python train.py --n_layer=15 --d_model=96 --n_head=2 --n_kv_head=2 --head_dim=32 --d_mlp=384 --vocab_size=3269 --activation="tanh_gelu" --norm="layernorm" --norm_place="pre" --norm_eps=1e-05 --positions="learned" --qk_norm=false --attn_scale=0.177 --bias="all" --tie_embeddings=true --parallel_block=false --init="normal" --init_std_qkv=0.051 --init_std_o=0.00933 --init_std_up=0.051 --init_std_down=0.00933 --optimizer="adamw" --lr=0.00355 --beta1=0.95 --beta2=0.99 --weight_decay=0.08 --lr_head=0.0084 --grad_clip=2.0 --warmup_steps=283 --schedule="wsd" --decay_fraction=1.0 --decay_shape="square" --final_lr_fraction=0.0 --batch_tokens=16384 --seq_len=256 --doc_mask=false --train_tokens=107300000 --steps=6550 --dataset="wikipedia_en"
Each number is 500 + 40 x the weight over its row's rms, rounded and kept within 0 to 999. Layers, rows and columns count from 0. Numbers have three digits each. The size before them is the row's rms in percent of the matrix's.

# layer 7 MLP up, 384x96, rms 0.194, rows 0-144, columns 0-95
091:582507503534581513518500505451477531533498492477579436485471531497445454484465416509552510490484505437526468522479524505453504486528493466568520514506472543444512482517483495529472488492568487515605525562452451468436518534557526435495504496411450423538561500495572528544526529462545480557
098:590564504569565475423471476518511496559504490472521444448521475520409482475460449534527503546493515567504522496478497447509480464473435496483517574498524526531493506520548550543500501520473538594448531438475482512513459480518413458572447472454505508501529557500475505531576515425533521458
093:495577531476504514441399468513520492522494493566455582512495498442500528555478531408467448563441500491566543493531479465502539460468558433458514527486553481492514498524519550528426434465494495476514406520511469532507473516474503465475512519536431531521550431492553481452557546543505528531
105:573496520511493517501524477470427518512420569477573511486512569500391515447460443546559558536432463489450457555551542474492471469523496405549550486441487548514486562521518543498572488540495549476541527477506458495482465554529487488494536514470475550482502507498454516528498506477460513586
090:534499443544544494520420469531518530558519566460566457457586503495505490503484499502545487435551459488448503489480560507559479491548456529443496513515577570525417541575476443488458507489524577507468514436511459561507500503479428454537547516459462490447524513521483484491550483429488533461
093:521493420473556431470531460501436500476498603453558508478580506513486476507476542484591568509460487472513438567460467492528428444508509496501527471497503484464442526500476549473529497471577532453498549459527481530566515553553429552502476520490458483498578581542483520483526482519469520517
102:491521474584599459485477513482509507585518567499523508457506508450511530557456512493539499405474463521454525473498495549470513489487478496431476531579459499483455489554521534504452520528533410554499503470489535500517511433421454553493480517475461472510438487528501502533582616465529532501
099:565502468509522477499491503466415523482457550535527608502472578445446509577546509487508469471533498490524502526483496475436573480496536490568536491540518479477478532497486481459560520520495488480537462469509534570507446372517516423531496489522432450497494459506528514468498613487472493452
098:473524445587511480467495533577468462500459427519461555491518513532480491534549492392477505547491554582503478481529534412535594449470584454523482474540482482530459479496465508552468537558457472559502450547501488488475478496503451486541522492481500482458496531524560554554474517581487497474
093:542547461482485490503499473512530496468452554410436458502481529593488463417484459508471553513421562552539461541536523473505506456491497477509572484446505510438563474507541544532402533503440480522554422536502461466500539540512492524498489524470518489547485504494528457429471484465493569572
097:572509458505467513482512513470466476536469499508482533433501520413447490449567437486543503505534527493402577605533507474485473512485493514501445582567523559538543520490587481493477455565505533477466528489503458475523505541492485481539612515474419465501488532526480500468465479468545498459
079:519524394546567403502499507530478490523482408470473490491532489536466462475501491554511485413500541524523465594520565498459570473541564514514466517496491498541502503458534485530412531490434523538502556550531538485492465486498467493586561491453504461476475516572537464431504535511535508483
118:527528462508515462410517448503445501481377500471517546462469553490514498545423454513506585492503567508444530622569454538465468501453487470527465451509487539474507597496551482430526489541524508495533466519531473433477482564508515514544512553453477528510536503502476478472491498521531517534
109:539531519485515508478451493494515488562509501528498506399458462423524504482491445527463458510442525545517528556530460470503539520523475507522489552507522460447506518525562540407440470471529520463524544462504475556574464540535474517521542617493374491530480445534534468514539547550487543473
108:468502505536525478506499467439512523472457548379486496464532590508370488476500513471579472529469517497450518520573514490509502490479546527506605494482575488508502521505505495533569540574518516493487520527498468454551503489470530494474451528426525469482593570488485545476535500455485453474
093:543543496507504491425475412501498516533463518414521579488546534508490494479489463503527507482408529429464467509500428484513531519513399498523521471445473547571505479544470549438573474523486513470562471522508488475522542573495471443435479563472445485527510461543427479484548531507544537478
093:588518452566523477522540486498402513493472558480535463504529493468494510493484418526540467436484561456491428629512493458485445472471501495507524493527504496491470564468481493524516518572510523501498508458525471527525496504598392519487522522477489524515539537528473465492489475447475578585
109:535542483486484464415450461448505486462488483420490531473489548569499467486541467524496524535482475459493529518550583524538477504451473448530569503438528465554530471500522535600535525610466535479610492533476459449484530530462509486454503548429514482467529536540501441493490513503483443494
083:458487364549521501517453467506485496519454484497506501433560490540540513464485454457480441514491480540497458536546550566511576529518477542517475525466538564531504464461492503500464538410478471499557460495517438451541580500595464478535500500519486501562550494493517457430488435520547541471
108:515550428515492493459483508477357490483485525428538500474466522524464454476535454549510477437504506500471477590598552486481513448502555467537570523493465524418507514470505487508491490522417541519508511487527502520495500461497513540514494589455441435525510540549518493504484520517558571567
089:483501429552485492548441487554541523537492512564446548470495474486507422404496486498549469523519492554452536535514487397515559496475494545520485482432522507536455477530505460456476507469470517466448560479503475470587484490570463516588519452500548567525455535461579494462517514514552536520
107:547553442487515489402458493529447507564442486541460506481522481545473451544459477488489465574466547492494537462561467457504525480527570376503505476485525504446418517506531536532419577496538503556536469484512485496493547530528538435521584481483446517481522420522512488520525519519476511497
106:505534516547515448414509471468515506476518490478542493442535547478511435540543409544623480526510368486483502548519507454488526496507498546472473540503563480567460455511481460470489462508461543486505532466539419508541494462442488499507522560501454519419541476528502498569544482476511491455
100:572512519509552475450536475503456485464470503487571479463496447494471485512463500473550541495536567502520462582515492407503534475413529440465508470488494505453468544471506502563438565544585518574523521533482568492485431511437478506532563500376503515449510529505531496530552496501506497514
099:569560470495483484517457467476547500544409529488470495478537475486440551485456460590527421493484556487537481517550461493568447482490470489492492498498506525524511484558473523463509487473527556517557439484587472459495494532570506526475532500465477559485504398568517440445507571453501573531
098:502549546478514526419536468500392452467439571489498457497496509492477446427463482503497532534479584456498580515559517521534510465559468435465593502485501554490512546547465496517541487563527509505506439426453502514475496522474463559527532506454469578494512499475448471487451440462513531486
093:430539457543506464508499453545467520491477562447441536475532493537526453503455476549500474497532542435441525468497456466527535519540477502501458474465481503500434492493526531432477465561465489509503475384566510516559450502517410528510494458418533536479455546519510465464496526580574556554
088:497546432576490389446522493467477525520461569455608537448469552494532503485422544552501505459507492514511530524506500519445530491460439500537509497457506528527475516480498547488497442478501474527538490526440446445479480526537448487568417569463459497475488526540563461472557491521531485569
102:476516541502522496442481451470459461452471585493533491493516509548508485469529506516546541487549487502471581522519474415547556415474544460514502510450479588449481545506476483502463466527499467501470466466475469475480458563485468565469583472493539516477477518505508499455588468540469604599
092:505491432534530469542423530532474486499479487526446514440576554529423493556491493493480478497524403534477495454559556527553515519446529508445510513461554436489518528502500485454525513481473531441551470533492457427585584536581456491505467519485500487548493517580479497459546528533567500509
093:497497477499587501470484522533393537496483547412480474471461494552497432527467496518532598488488472554518547545478570453533512487456475441537568569449479507506452463547469547508398452488494489543501500517513500480476399498522514477532484491445532517458491524507543499490562543474482526564
092:469549446534517452461472418497491483555457463498463545492575476460541499511504492512483487492493543545413487501501557459503540501513537470527497425539571476528480532536572497476517568539591472561486470532479403464499436457463459458516465474533563525505526472528505498567556581480496495450
104:479553492494470510406422493498439464476465534509529543509541456534484441549465508540581556461461512523511534505526563488575546478469523473458529516440523527517478540565533554474448475558477517506501404517522445454507435486464455505499480538531473571471464511492550440428553517539554477496
095:559537469541534466501462475472500504526483548440570522450511533498446491525473459544518462496565436554445494474530597457496519438452522485521515493530602488518427560501469463531573455522530492521494472504504493475549481508550478461527499534453463433442568518525471487579560560512505485564
092:502553428486624440531480457550444497483459562513468542432557509505453505496486455513548446502474503568534529506563463522512536492526559488532493509520470508466431493510512511439433478449478513491454497466556473558605469480526484548531449478490528504510505448523538491454537557483554574506
095:536509431483468484547422417395515492537440494508529534521534518528412515508529507469474557556471481540425480501527569475486536450495531461478539441494554482486461517487559546543526562489458569499526483462501534433520485511544446415542511498501471495507549541529485507514567515585506522501
134:557510423553546470449519481482485527548441493453488513486516579478500482465462452534526504490476466439426537488494574451532487467525539459527517474571557482473474549518552569457447540482477486601565472465462522532515485509494416410568571556494453479505493485529509485461505511530491505476
096:477554521594555497426490523526464480476492527485456526443538554471538466506482443548528438452469496534490560486561471533556539514475508476450510524459530538510467508556501435427453501522469542441495455473512456549509530483457533529532525617455405515435499457521458451488499504523508538458
089:489494426524546485447478463485473489544491477452553529539455570564508414454517470486534497504504511475520506599492589534465530392511516463536514544467521532513482518489526430577469526536447517558494505506512443539459469499458442536503501477511471424458589539515544548461501507454495504540
092:557523487494545440538505511492502502561417558463487550480544476501490529515506536536531449457440482489492510430515513465466455468480540441583541537559525451569512458531478550552566504434533502508496479479474528457535533564547517510433523477465544535480505486569431468422461564436460503525
095:510523473519530462532541502488522490510525449457518534472457513468475509475441466532501404494495507554511536551467529556445480519593410529461558525479485452573490504505533548522517468508567499573507580498453457519610548477563439545456420531465499504491517517531495478484492562472521534453
108:596577510566476479432548488426435478433504511491560458480527564516499534491461517493482534504533554506458546494503538555516444475454533472507596472510479553440456483527548478529508475493550405492586476481495494483464477527508489533493537522449546540465542507527500449462456490416528489488
094:496515438525536448518514454467504490533461569533566514499476564487466449433472475463518402505528484530492604543513587587516448457472525496539454570546522476527527486499499481517545484521521517481482506399474466547474490515560500568509584510487494455430507513509453479485456501445469526483
096:501496481557585492525528466458512481525463456449525500468519492498512528507490504437483556490483548580466595471522517434546490498417550440504561440483530497523420469567519524508476471474529499500446488482477515529493481430501421495514518472419527532444526565520479523516590582565504520485
107:550523513523487470417434497487495491491462485483470547472579530555398486457554411548504476517463445468490489425537494509518501497567514508528511496476537494510502468483537478601576566515479568527481575468519466497513546454495502480493490508480478399475553456584477515549506537514494466462
094:539542477563550371463498502508520496493464570399498494441521502548494505491438464506569540508533474516491539498542472465473488479432439497484485427487518523482420581515517504525422499554501554469524526511506478459523501500586491510576506511457476495486573488500498515472492521510546540591
106:516530495509516483407492493557443444460524503496501479486601486536454477458537528569554507542492446472509509448471583482554485462549529453445488532499542506466386493513473512588555543476496499532545512427471443498497509517476553519494490508483521515440543530545514494537491550411456449523
086:530545454566522400397494506465473525487484565487532501462533448553416449479463459536502559499484463491535497533572470486491478460565509481548583527516504470456446507503471550458456525457524498468513513518516488498532532521557456508491531560440476424531573526521517499571499497558550520547
109:461509446452553478471405454556437459525425530503500527481552536531494439516515517475480510510466460558440538460538545528524605470533477425495452479497556534523442593532506574519500526545475532469462461415512449523508514461498504498556437487508485553499511531527510506516557529543472518479
096:482516525481462487539487438447442475469446505492589466487520519523467543512500435531510559485558468459478472564542550490573494491466538529528499558557453530486504517488467556396522434528513469534594503479508524464505457476429500480469513570456447444493469470543513505444588468550511521526
099:487551516476465462429501479524481488459485498453522592497484551426456543513510460508467404529504520494551467592557489497416477493541481516479506522511523487572533493447545530452532535570406471503543466514528452488555500445477480470474462561552437509550582447512537486477513490513508487456
106:484549456538498460417496467466413525512499535419568486490489555556453503468470467552570463481517511466484518519502519494494482453460484497570552513536556541505474516490586599496540546517492485559593458487472427439489498508520424498515473519413512513460502513529515453491500449472502532548
108:596519442540534487466523515508410491494451519459550500470555570540466530493469493536469520515476445483438473473546503496490495448505510420528463507530524511448492551524467480517514547471538444553615518534483516479564539533548479423526534546458449483555529417523481478500514541416517487511
097:545524453504516483483501488520463523468520547453496491484532476494463525467527498545538458592531453454500507559542471440516419487487515555521458561500609518424446551489444464467566501499531536487528540506538508487508419510549482376583479538510470553482485489513525486532484465491478493580
108:492522475458499483510469467483443495603432511555536484467482462479403513477509513478507502437401556476494511536519489514491539502527496538537465523537555542501453550521558611474505561479556530559472518404539463563511439507498461536554436512482468503518498547518440482478532515549479518480
097:527488423497477490515457400558463492539510559538524521466541453483497497451505499511585540518491466531453506581489480486520480483480416472465435475495547529490506542528528555501514467572550576481471446482557446447580488543548479551536461470471479549499471514547507495479570545462460537556
101:581506526586570508497531494519473491518475550497494482450499490459449539493561460552522527504482559537491466536504465422519551496458491462544549462566461558465415478551509443464483484512549589448440479506491513540480520471531470464579600489426491476480502471493538513540560485464498530504
096:458562515522490476492508430551516472496456497434529529473531467532513497487477441537515502509487526510531485481462443446542536509538502508492477437447455549559415506506512496408460423535458536521531532473560498492572539538493430540453485522487436514507495422521528473442496558583548587545
099:489505517587495466515516465527481539504489514516428560499539575516494519366528471454454498515520497531440503546485495440454509487528439517578491453558432450498485445503513508442531499430548501548586514407491478512583526509562482513502500500492496431559521478529479537510518515514470538487
099:474511506580589490461529482453521504517485497408478512478553539476467508494433446491527431497519508428449589507536429509486518486504513545489515541476551493483473470493573502468507492442491517492483534393494538539482525514495498518502496508437456442487594479508453506515621506554530523445
094:589514454430488491464437522455479490496484562484573564470450495454521502424499529475515512492403472458488500509532520458472446502578480478550557490499540519499531499507577518483533529499488573489560517492476492547552536555567497538493494502463400484550523560532469501418460506536452488540
090:520489466488547509460429494507464491556547571521527464472528471463499458450510467441556435527469462518481485492520551475564477471519565490485491490573576501487519486493585489513529526595509510491489520446513444583506509437492511490580538539479405500462543551534477535533486532392491506475
100:482527463531518488456477467507474531591503507451535504486538528527431410453479449562524496511527467488504527507491565489533521484555508480549488487570576456486441514503513586437399552481455506590560462466473432488492451525476411471581498497504484490486463509536531454469475522503491526506
086:487575491503542452575395462469556488539475483466493503418496483483499513461526522484561489496510479555475544476515501470563567500457474516575507535471510572528506502521489515495472507489453486449504498523525445526615557443542464473495509486456522493578485514524484488452500584496569597460
119:492523433531523466478529466542458489493431486492562398491543494474531484455451480532530530470545419526539522590529439525478496466492509495570525534476417528451513570487604486435493457517457494474569472527543465483524503467501486537511560529495491482550533476527494506404483501487537553553
114:493523494468488495494467543555468466490440597557477516497485578519505495454469508544579468583484458636542547517557526467468487436460456478512570495470493537441487497518491528488483515536476508516570395454490476446522511511506499527553444491518509543536468500482483476459440505441495517549
113:557511431495561507490447526502475525577499520528568566450485472493494488574469527389549534456467464467460501468494532467477496504510475390617535522521484518570532503544510600492495531486489490502580444557526473471470503543511498477509517472421464503531516460493517506474506522473521461516
104:489498478518542482461539511492534488486475612431537505462513513504534462519515515500578538563466466540492530483509460439511500494498526520500592513479514513494396425501481581446515530459427468515576519432505535494500471404583502435558532485482469548491484527474521524493492516469475530573
104:566517466479595486508539547554411472504486512425520445485547471510452528483522502577501522520522519527516497535511564435511481456527497432453481480456497484415475447507444517519516555491479562513493498405535525501525485459555438401537523471474512553479508499542564526530555509556486472522
100:532515481509564481505502513550496505565499555503475475473526480481495476417518504526588452560407457558478477456472454491449529443579509504506511548533546492462484476512511506490497582417515509558545579461534492536525480492558482422586455477473421437506471537502478531549481531510478495538
095:572501538487531471465510427440499536457423567473492544500523520481505507446546476486476494511530525446483502489513426450470505484527471511557459508546610510459468543480504547462555525484502512469479539444463481453533519492534518544477515535518425342478556494522468552500520564536503504536
095:488557414538486472455423540568577480506457435503430474484512553552558469443501499475431554526476478534478473493549622474506547474464485488504475525460575514501461491503451495527463516453489469561500468434448525493527559517487467469471564505449532506492471582539494463479492518470465511516
117:575513438514545432467535479463486528537451499461510474504526611476441465471490499545543515483479455455474491496497545447488515471514562514534531482550545483443431552497604524479446597494437487542600488472481526550530494501475487450565557521475473461566500459517522500472474513515506501499
099:474577523486539505414481524527488446501497537442554466507454557500518481529442537487522461508457456507520476431511517592501518491490484473438577564466504530540518502524544550481441474521490435537636479507472513477484507507450548434516505538485467516481471507495510437420511561426538486523
095:610527523522494500446490487517484529433488513527440507498512534539419493477491507473499516612509488483521500481491485385506544472466496456513437520513576533494544525486529422547543505458461459495541514480528497448513504553504590450570553505431479472482529420542453484526455505468456516485
102:504549468537486486479516456476439500483521558454599524496511479416498511496427515468500548507452458454492434634548517520485465429523455521513557507447520521441470526502504593540513494481494497544520539513485488503495444504506422502481486581520505550559480556488538463505534477488591504497
106:479558501563523487457506457451502541530437529541518466474468576481516441505409491446464483517477511512483492489594576453432586513477503527530571552473558553496442502529464440452445505503519436549473483488503501514490452531506502440517529560427472482482579488466494490465486475467476563517
106:524533488525558445487469486545469541537466513480425540482515504542498478491474455569536476517458472548475524428507510486523442469507565441487517477530507491493415524541476514435592509470533541550556464405561492469506509537551473458498455506479479560474522466538534478487489590427459533584
119:464519507594512484507437457458465504582504618544499593471503496489462460543576449501498465463482475515471520526541455497479553489453532477585487510529491464478427521506494468515482528454473452493475475465528479546488485484502501543563565481514511519521441464522469465546543603469563543466
114:473537537544493473487470474426500436517507449502515435457598495497504537528499432568497479572559483567515554464501461500593473479474479513475467544500492463468391501523496503502426467476545485463480568467541476503515448472499502557550493532502500508472473489586503455565514564543545473454
114:482534426552523474483415478482537459508470422497458587489531504511502543519506550466482468483483545491471492492511507464525609483496603484537483496461551499513479431483478576550466508471438500531457475479496521531515509503486503434498461490422539448478525479514533502474566531597601504474
097:531524507501497490542516497543550479511476472451489499447446465485483525449441493548493451447491562529521551501462575417496534498471496487514519555528533505600502481495545521469520466506522383573493517531443474448616505498495479538468527538450493435520459482515470502404500581455478491511
097:575502455538498502519443474515469504632455445534548465477512465499471555486474463477473508472450475510413515539565528498471522474468433458496451476501551505561478504517442524569493548548473534494470483514493429449515565531591409498502514505502493526544537564520503497524519486564544508550
081:606530467547515474440514524477499534448444584549452520507522578525466466461455496490466518467482443481515515487507437495501442466475539507546509499545567495444518558476541468505529556421527442588564524467480518555539494494512570497565511546502474496555472480522507459470421525449518517478
081:555505494492556492544493465499531532495450496489460514506450495448460511412515516494476490484502471474531513478505501483480536437574570431516568534542551487614449596515540537425493516470464492509515504467492452475547363527473471479544485557535491435534483470511555473481503537476463538499
099:482607502459469423463496498515484480505507520450530561499479553463473548487449494489493500560443493467546484622514529462487446490496446552514523531448488485505489468477548547522541515507441536573522418480500496457581493536496441557465473553529481535528512555536476467421484467437545501524
094:541536524491504477469473563547517559470461540476486531513488560529513512514535448516595519440439468536461538418436511491508460441493588521490544442514492488524463556511522434493486611526477485528554435488543534424534489453495550420561496511502504484466500491484498527535471538445477554521
096:480521422600500413500499485479546498533488511533465541481527462529468478374553487534455466502565526483476568530509429463463435503571465548516534502478524495567444469513536510507523480442506497518435524448478490547548500478528434515512514566472496465498502513534494474560486497522531602476
091:515535504540595404494478519480471536518463533478499525477479479481503432425465495523560470434459514508523569465493516519462582445476534515544533468495560556555424534485468467525512502512496448630551566473456439513489442519496456471525503514479473476463463472526569478532490523522467514529
096:482563494518501446428482444489521457509474426407538495482540549520478446526475456492473479500545506478473536539506572449497456515497455540494465507487473503563511474481492516611499476514379513514441461518517498518494512479530520528499443528488551477495609471580511443463494518522588512454
100:509539514571512472456513499547509502514452462498553490466541535450493515461508466517570461436399503558482518438513439544449579491526544530506536541558546544520499529533534448526510517493476495556434485457550459539539545497478493450504474551449381463485529472497444476487459523481511569445
114:513543476486518489509489492468499469551477504433534474472455535465513498421438434547506440564465470537468531472578541544524445472524513442506510517529467485513560479533483536529563464518418538556592433530499436548504534507518521471469487537497480541588492449495525490449458523399502497556
091:514527478500528485521390479528536484568385481539446491525518491515455490407481485503494557518474534591445510459516486422546589469513503449544496462504506466497491476516557499557439527587531568539469546518489477461497479496500466522602463485498479477561488516494483526486490537523546511507
118:425532496593482496501534508579474474450458530447475506486548569523458480513514484546486471554534473496514578471543535460576512481487541491491537575456584510477447524530492512549490484431472510561467389435476477477513459506503500428492507518469555562428494483488510484480573510494488544502
111:578536387482511465508419473505558496495464533412490472503539470504499497473518560539505521505506518529495454452547543458508486438486525473498487515536470463427422497507483537561588511530458571505471549441499517527550444541568439465499501467512495514480506566546496467528474592456505516531
089:550490484472472493500477513501497507474500496439528468474620495474502486414569482496556522612535440559415485489561587448548513485541503459465509479550505455460533543554484505499451507510492579492524485468506460517547558501484428459480461494514439494512538559587495531481516527485504475522
119:571538452533571494421399438498427501510523560449555495509518528507468383433509476501549489487503481440513504490469557478524523455571462451493563511468563549531530514506510458569565538513473517560493561500513454536476476502485492457491420514475493429498494541512517489504534491478506505470
116:503538484484449514504450475449453481545518550452550498460503522475487425464437504432447527510500496522516523535517530511487522497564505494488563558480513436527478540548586477447411449470576481447508545492510476545511506493496488547496548575472457479520510517515533443475599510596555480430
101:535542541551503465453470465508509502552492551413530470475530517524530461402470424554546543540508476602456510487497483427525509452526430467466512489507498477537488496533450546492503502559481553556540553563502490452531485435548448419555488469499428528483466536503526486506555528464540483511
098:537577496566509434480489508472387491514490523433563482450537522473495451475452497479520501496543509520506474593527498515485487437521505493500516468457450492442454464477503567545530556517532525496550509472479433446487478471560456506531540524439474518590566531524542472484525531455608514529
099:480551496463521489470472477527456562564457601444553478471552533502436469530456521459581498485511415495504518488563496509498509462469508480534513497492584458489486582498543535421424509461524540523583503471547435523526437515490494560546470512498475523506501493563450415498531525470481499495
092:499568462491482507410440504549480436532495513461455486520531482575441410558430465501529465504496525481568507498511575519546494509458551514456503497411555494516468520528575508581462489540510555497472470507540438492463439505461460479533479514480478582483503513502576458520554537492542488476
091:482503468536475529513507483445503493495528534489511507493461501431502463428421528522564512530488435499537548528516571418544547452505513464536544498433558541479491564568502544516461455517496424517557558479512425514532404547540530515504481515456472473499503513459556495417574501455512496557
096:479547398503492440383484510466491504525487472464541505466530548493529395496543449498478489538546538513456570486534565490531480492500526491480539479554513460431476502473561515527464599524513509546567530493462489494483484469509419462539486501499461466500503562560566460549525535570499476500
089:531553462523570471512469486520486552482433562491509446437508482481504521430476503503537535493504418466498547506560470484469542471456502485567473520553535566533513521476494492399497482530412507444494489446499435490529436490522527532562494532503463468520599452531550483468521533446573548543
088:459528424525496430439502496492529479528452433398476568506540523561458541522517497498479488485542575538474534502514497539433567481456478522502514427476475473508444447474498513564435560461448445524516518508480522428462532506548461509485486466509578485499528496541499493503511540579575572505
114:542562478517487487460474504518507466572409437529466606501534517524452544495507487560464454560529516445444528432508491495502505459447520469495502546527540524473479540498518534603505527444570466571479435440451517472528497546497453445433468502446533465507482436534476509490547485530536505500
088:576550451530496471461495514499421488501437518504502513471560540475461482502485438588532454427490466573452497536602518528447524463531544500495481545520512488431493588504489459458492590459462443538532510469553517493534481510503521479540525528489404477519485438513504506543495571447494502483
098:593502472561556477473492433482493516568523466529512546460503508459437527479472489509510477550511529366396523512550481544505445466456498416471485497554541468488550522529523484532538509517498628519574528556503505503490476564529458453524526514485506482531489487531522483480474488506467459540
103:445533448523517375454532437475480491510499502507553468502519520459496492451489481531584497509486470502493527581524529471435485439528452517536521526579480514482466506478562564433501479528452481483535519387504480497512466493483459542528541570502483532497595462532511502528527467530410515554
108:590516496492488522528475528525464500544477488436480489480490504529432441489511417540490543420457544505462540526598576453534534446507555450495549488533469481490462565548480469471464543588523540536450516534534490518483471488484423540534555477483479513493453544545529507525507597477452489480
089:474601469468530451502464454522494518538477537474488509447494549486468399486499482490581537487532505517479589523546506427493532490461477501521518509488496555546481516535537525457396536563418445531484486498488504516539448499444494498537445491442530474488532497516519433487598520428546533465
120:546528473532505506445484455466469515496524561545484491451500486505535463411505485511447606565437429499487507505501503482550528492530451425478560505470537505489407472560483517459408462478543536468543505460458474523539558498567449522521567533481479523444502532511507455531588484513494543532
092:489559496526524476503533540506501488513463585509488505450480560456485435500512511452466518508474494493478489491534500483460573473502562481588497548485510521434470498484458501448526537452479356582536491476501544559521507458545494559499554509434435467546464469488535506516465537463569546579
093:518497445471552462513500522533471484477468495448533403488588606542532452473543506500510564561533480576491527434536563517558463444474518452465519481522559435428489498534525472511513510435518570482534493497463496468546503504545508439575564492514463490476541482542456518539509523522477449481
094:537496439490551496491454479517391473532450489576492495476563589426520557445467560432452499548502503589410503483524539520488531493537510460443534464557511485414505519537499547523509573483533478512513503489400469517501507506545475499483475534529489448566524512536478491523524523541500487487
100:504541503457506499467511488492485465528426536460505528478502518496538445417534460518520513560435422524540471532520525482557516474538463501529465590539516482503491460531527530429436420464493573445551504511474434479562520603548495519480543541503442421513546509577463512462486453512491479503
076:554513513521542487444534489433430494506478527474502535499528565489451456510548483551528532533502482449440488461508489501460542444476604432513491473574496481495467558497549499533500549489515466557556513464478558508514428438467479361570540503453498503523479446545533508529475564517503509490
082:526500458519564425489520523486424489482480545464580521492489528487467466536437470455552442457537452514500559558505482556427467488463482532587516534480547481495456552439460549507478470439522466477512549523490458538556471544613525481481574512490500425517532487524451476438510474528508484503
110:562522520498499504435496430412413502478536503449592504488497512522428486569436460502498496454471514454513493551509537464496497516521520446517539464448510584574423537484520479537504542557443450496561510531538453517478532468489512501524450564484482417488549463487552508493585494516503511522
095:622526485479495514474460477478535451526519480451491448436531436501504422447460461549522536437431487497547456516566583543562442480532476498472495479538470485537545494556556536507500459539532573468520518496490458506500489525529453568514513499473469506445520512572506445425529530447501539482
099:492528519465474437492527570464550585465430552448436507451506498550430488544459479520519527545535447556507502461501435406430502491473511547542492510471539482468441546510546475439455464508487548448527493434530533505540518534549536458514512528457485483499571432464506503532508538488475563556
113:498523422505506441444502454506470523464430524461532593506473510518544542472496520441453534561463502408453517569535505450469501456508461469524519531518524465438455514465484544428517468486428524462521450506499546455485483533551499479517565509523443457488599499518508533527538501508537510607
097:501525509607520403428528458517498538500494451457543529481554556482509513491400467437476461537552498486436518571518455463448479510536453519514514491501523452513449499496495495522510544445512487570485531428537480526565471449526426504492438494436523536525582470519521514493551520510527561483
104:517520527519588446418495450504441495456511509498549522473496445530551453453490486529469520518476424496528479527524590509485479489598476482528513453506538502443404448470510512500551496535518483541507487459467497511501490440517468573477476541514502475447624512508554519470591509454506541538
103:494542506540525465491540480525448470530464487437476418459542551508505528476564413529433531524585468515439562504531538419501453507444463539473461455509472576556480451481497503474499428485435463518493442479507538450496559459517516494518596550483508558520507510544514465433486504481532523511
109:554513504492534481482479470443465447535444505454506515512529527453474380453483481469433531502476515500443488538504524466497514437579502414473518413506515503527448481496469546484511537521501508539482538465456509517521505473602462466537518543540381528562539469489563536508521508577521540503
107:578533509483459531492503500470460489525516523470515490469509542494510475490466402496569530531469462525440507512550504485595469444559459457484527472512458527530576501546473501527501501500455539513620458468549503557456554515480502493519543519418429538484461429521477487407524492436510467550
084:546483488493489526532511472442461580523475525467510521474482464403455560535488477545587491470490462488483497587493535433464517493483464481545493481436548531492447563559548507496486454499486578444467455470540402546581508533524501521479496503467517513500494463479550511490615529489505555526
103:520542435560510464490505494456426512563482513534506522482507521466501481525447512541588457493518461423507448527496532469508505474485446511502438474512550546543498473487558496588536487481454574562525457498491404471559531516528437543504473541405528503499554468539530488416481507423531515513
080:490495453522527505543496508538474507583462544449549521479575583472452475463534490473546451536555471497470487475509543465566535473524564453466463507556578450458502536473506484524446572510545557562478468520491472457519479485499445395542441478522475488553481553523521523503572555514454476477
103:508534483473468485428452519462484471569483475452499453453494528495511465476528477519497525569540436514492515524569570523474513494499492501480404570517563507536508534504468472471453447489517547535522532429571536550476475475524501484513594569497399521485442487607519433512459521521468518498
104:459555455481511472425460441539483508524405535561481501469485512448548495532464503475481521526465497524398573478549440527514511524479448506478447440516540546477513538578490459475561497481564484527563448505516471491468548482470532461549463516515395577574485483517473471539471502520496489479
087:582554528563550485455529493524467480465430572426490509442521572498456473484496443530499490521497453422499499447583538485495541451513528448531490510517574496437426539538472498493527554512483463541568554502489501500511483477549511465516541523458450470468553412496471515569506562464510524505
104:574538493466543488431465480474460484563527488490537543477484495466509534532478518508552540562431491441520458535560491483507439473526465462498520463491481534575522497530499574425489482449486543494594478467554520515494524552500502488482521574447381519522546466548546494413506526546458465489
107:506522405506505483530465488537432485522490511529496547461522478495541435509515434541615490579469543505489535554488513460558468476528422469505453469440519552494449507532516504516525448488532592494512450441556396486510502535552457490466518519485480596484513488547550486475498502515489554532
093:580519473476474505550464497459509482606533585557525565527506544468459535508467561450556456468498485460435496475570481479428520385530539456531460451525507500500525538526484491558518444407444440535518458501544525537526510488474500461501519500484497485542465466509454511472540557480499472486
106:487509459541521464493465500476476519532446492509510555454564594448492439424460476506523464492492495497477564503508535500483562503527492500516482440474565558508437558504548548489487541517445539566531440457463443483558481495514438428573480515486461496539510504531571471454560561529594515487
071:533491520502494516476482517535531588479487495551480534414534559450530504415453509495497538506537514526464538496500529433502561549553510494526571472462497551425497511516543514423490522500454445511557452521468457474581579456492445459578429536471466491592518497523546495483473523463527491512
098:504566498522507491499448457569433492532508466507545506528503507456541525511479462585512412460522478532484606456455542516494574464540499457509467478474554484535468538558532500481524495549450461589492492487519417517486428486455485491476421496523510557474460498493481435513560595507467498481
082:463560458479460491478468517520573475504454514501454506474526571574432417492507465556522462589450468516549482598556484496536549512569466533448466593416553479520519440498526465472475504496486560523466506454545497499506560505473487520489465528466431464490526469539502440510504496479506501454
103:558511471560477509491495502510512512508526451497529492463546579457473432478485409473566443478398470497465467543554517543556479478500532534520510512515454534484541537537509461591501521537501579526487505504518412617508541504472495467475484556433456472499516482529504543492553478437492524440
105:448509465560474462508493495453510493516532499532516575512514539499400423501529463570565468478457438438513513532505487517433538440540502520494542514456537465506455560493491481562486562455426482535447530409523487538537443424507520492543434494503549534487571507476528507530471473550557502486
109:536508481493492498450461457484471536489532500498543504442578504492516509539572450509571504564542439449463439531459462464488535514534443482615496445450531526530506462510485504520526559469466533503586513468578423561523513438500460505479468477431465515527543457545527471552490540460556527498
092:521531459554498421482487489487497549574499474512480456428518544496464474494473489494493442499473503451432465562555509469414548491452535502523516496548492468525468492495541482461502537507546517546520499407473483525588525495509432485555541546369507506560517485531537469514496568405504502515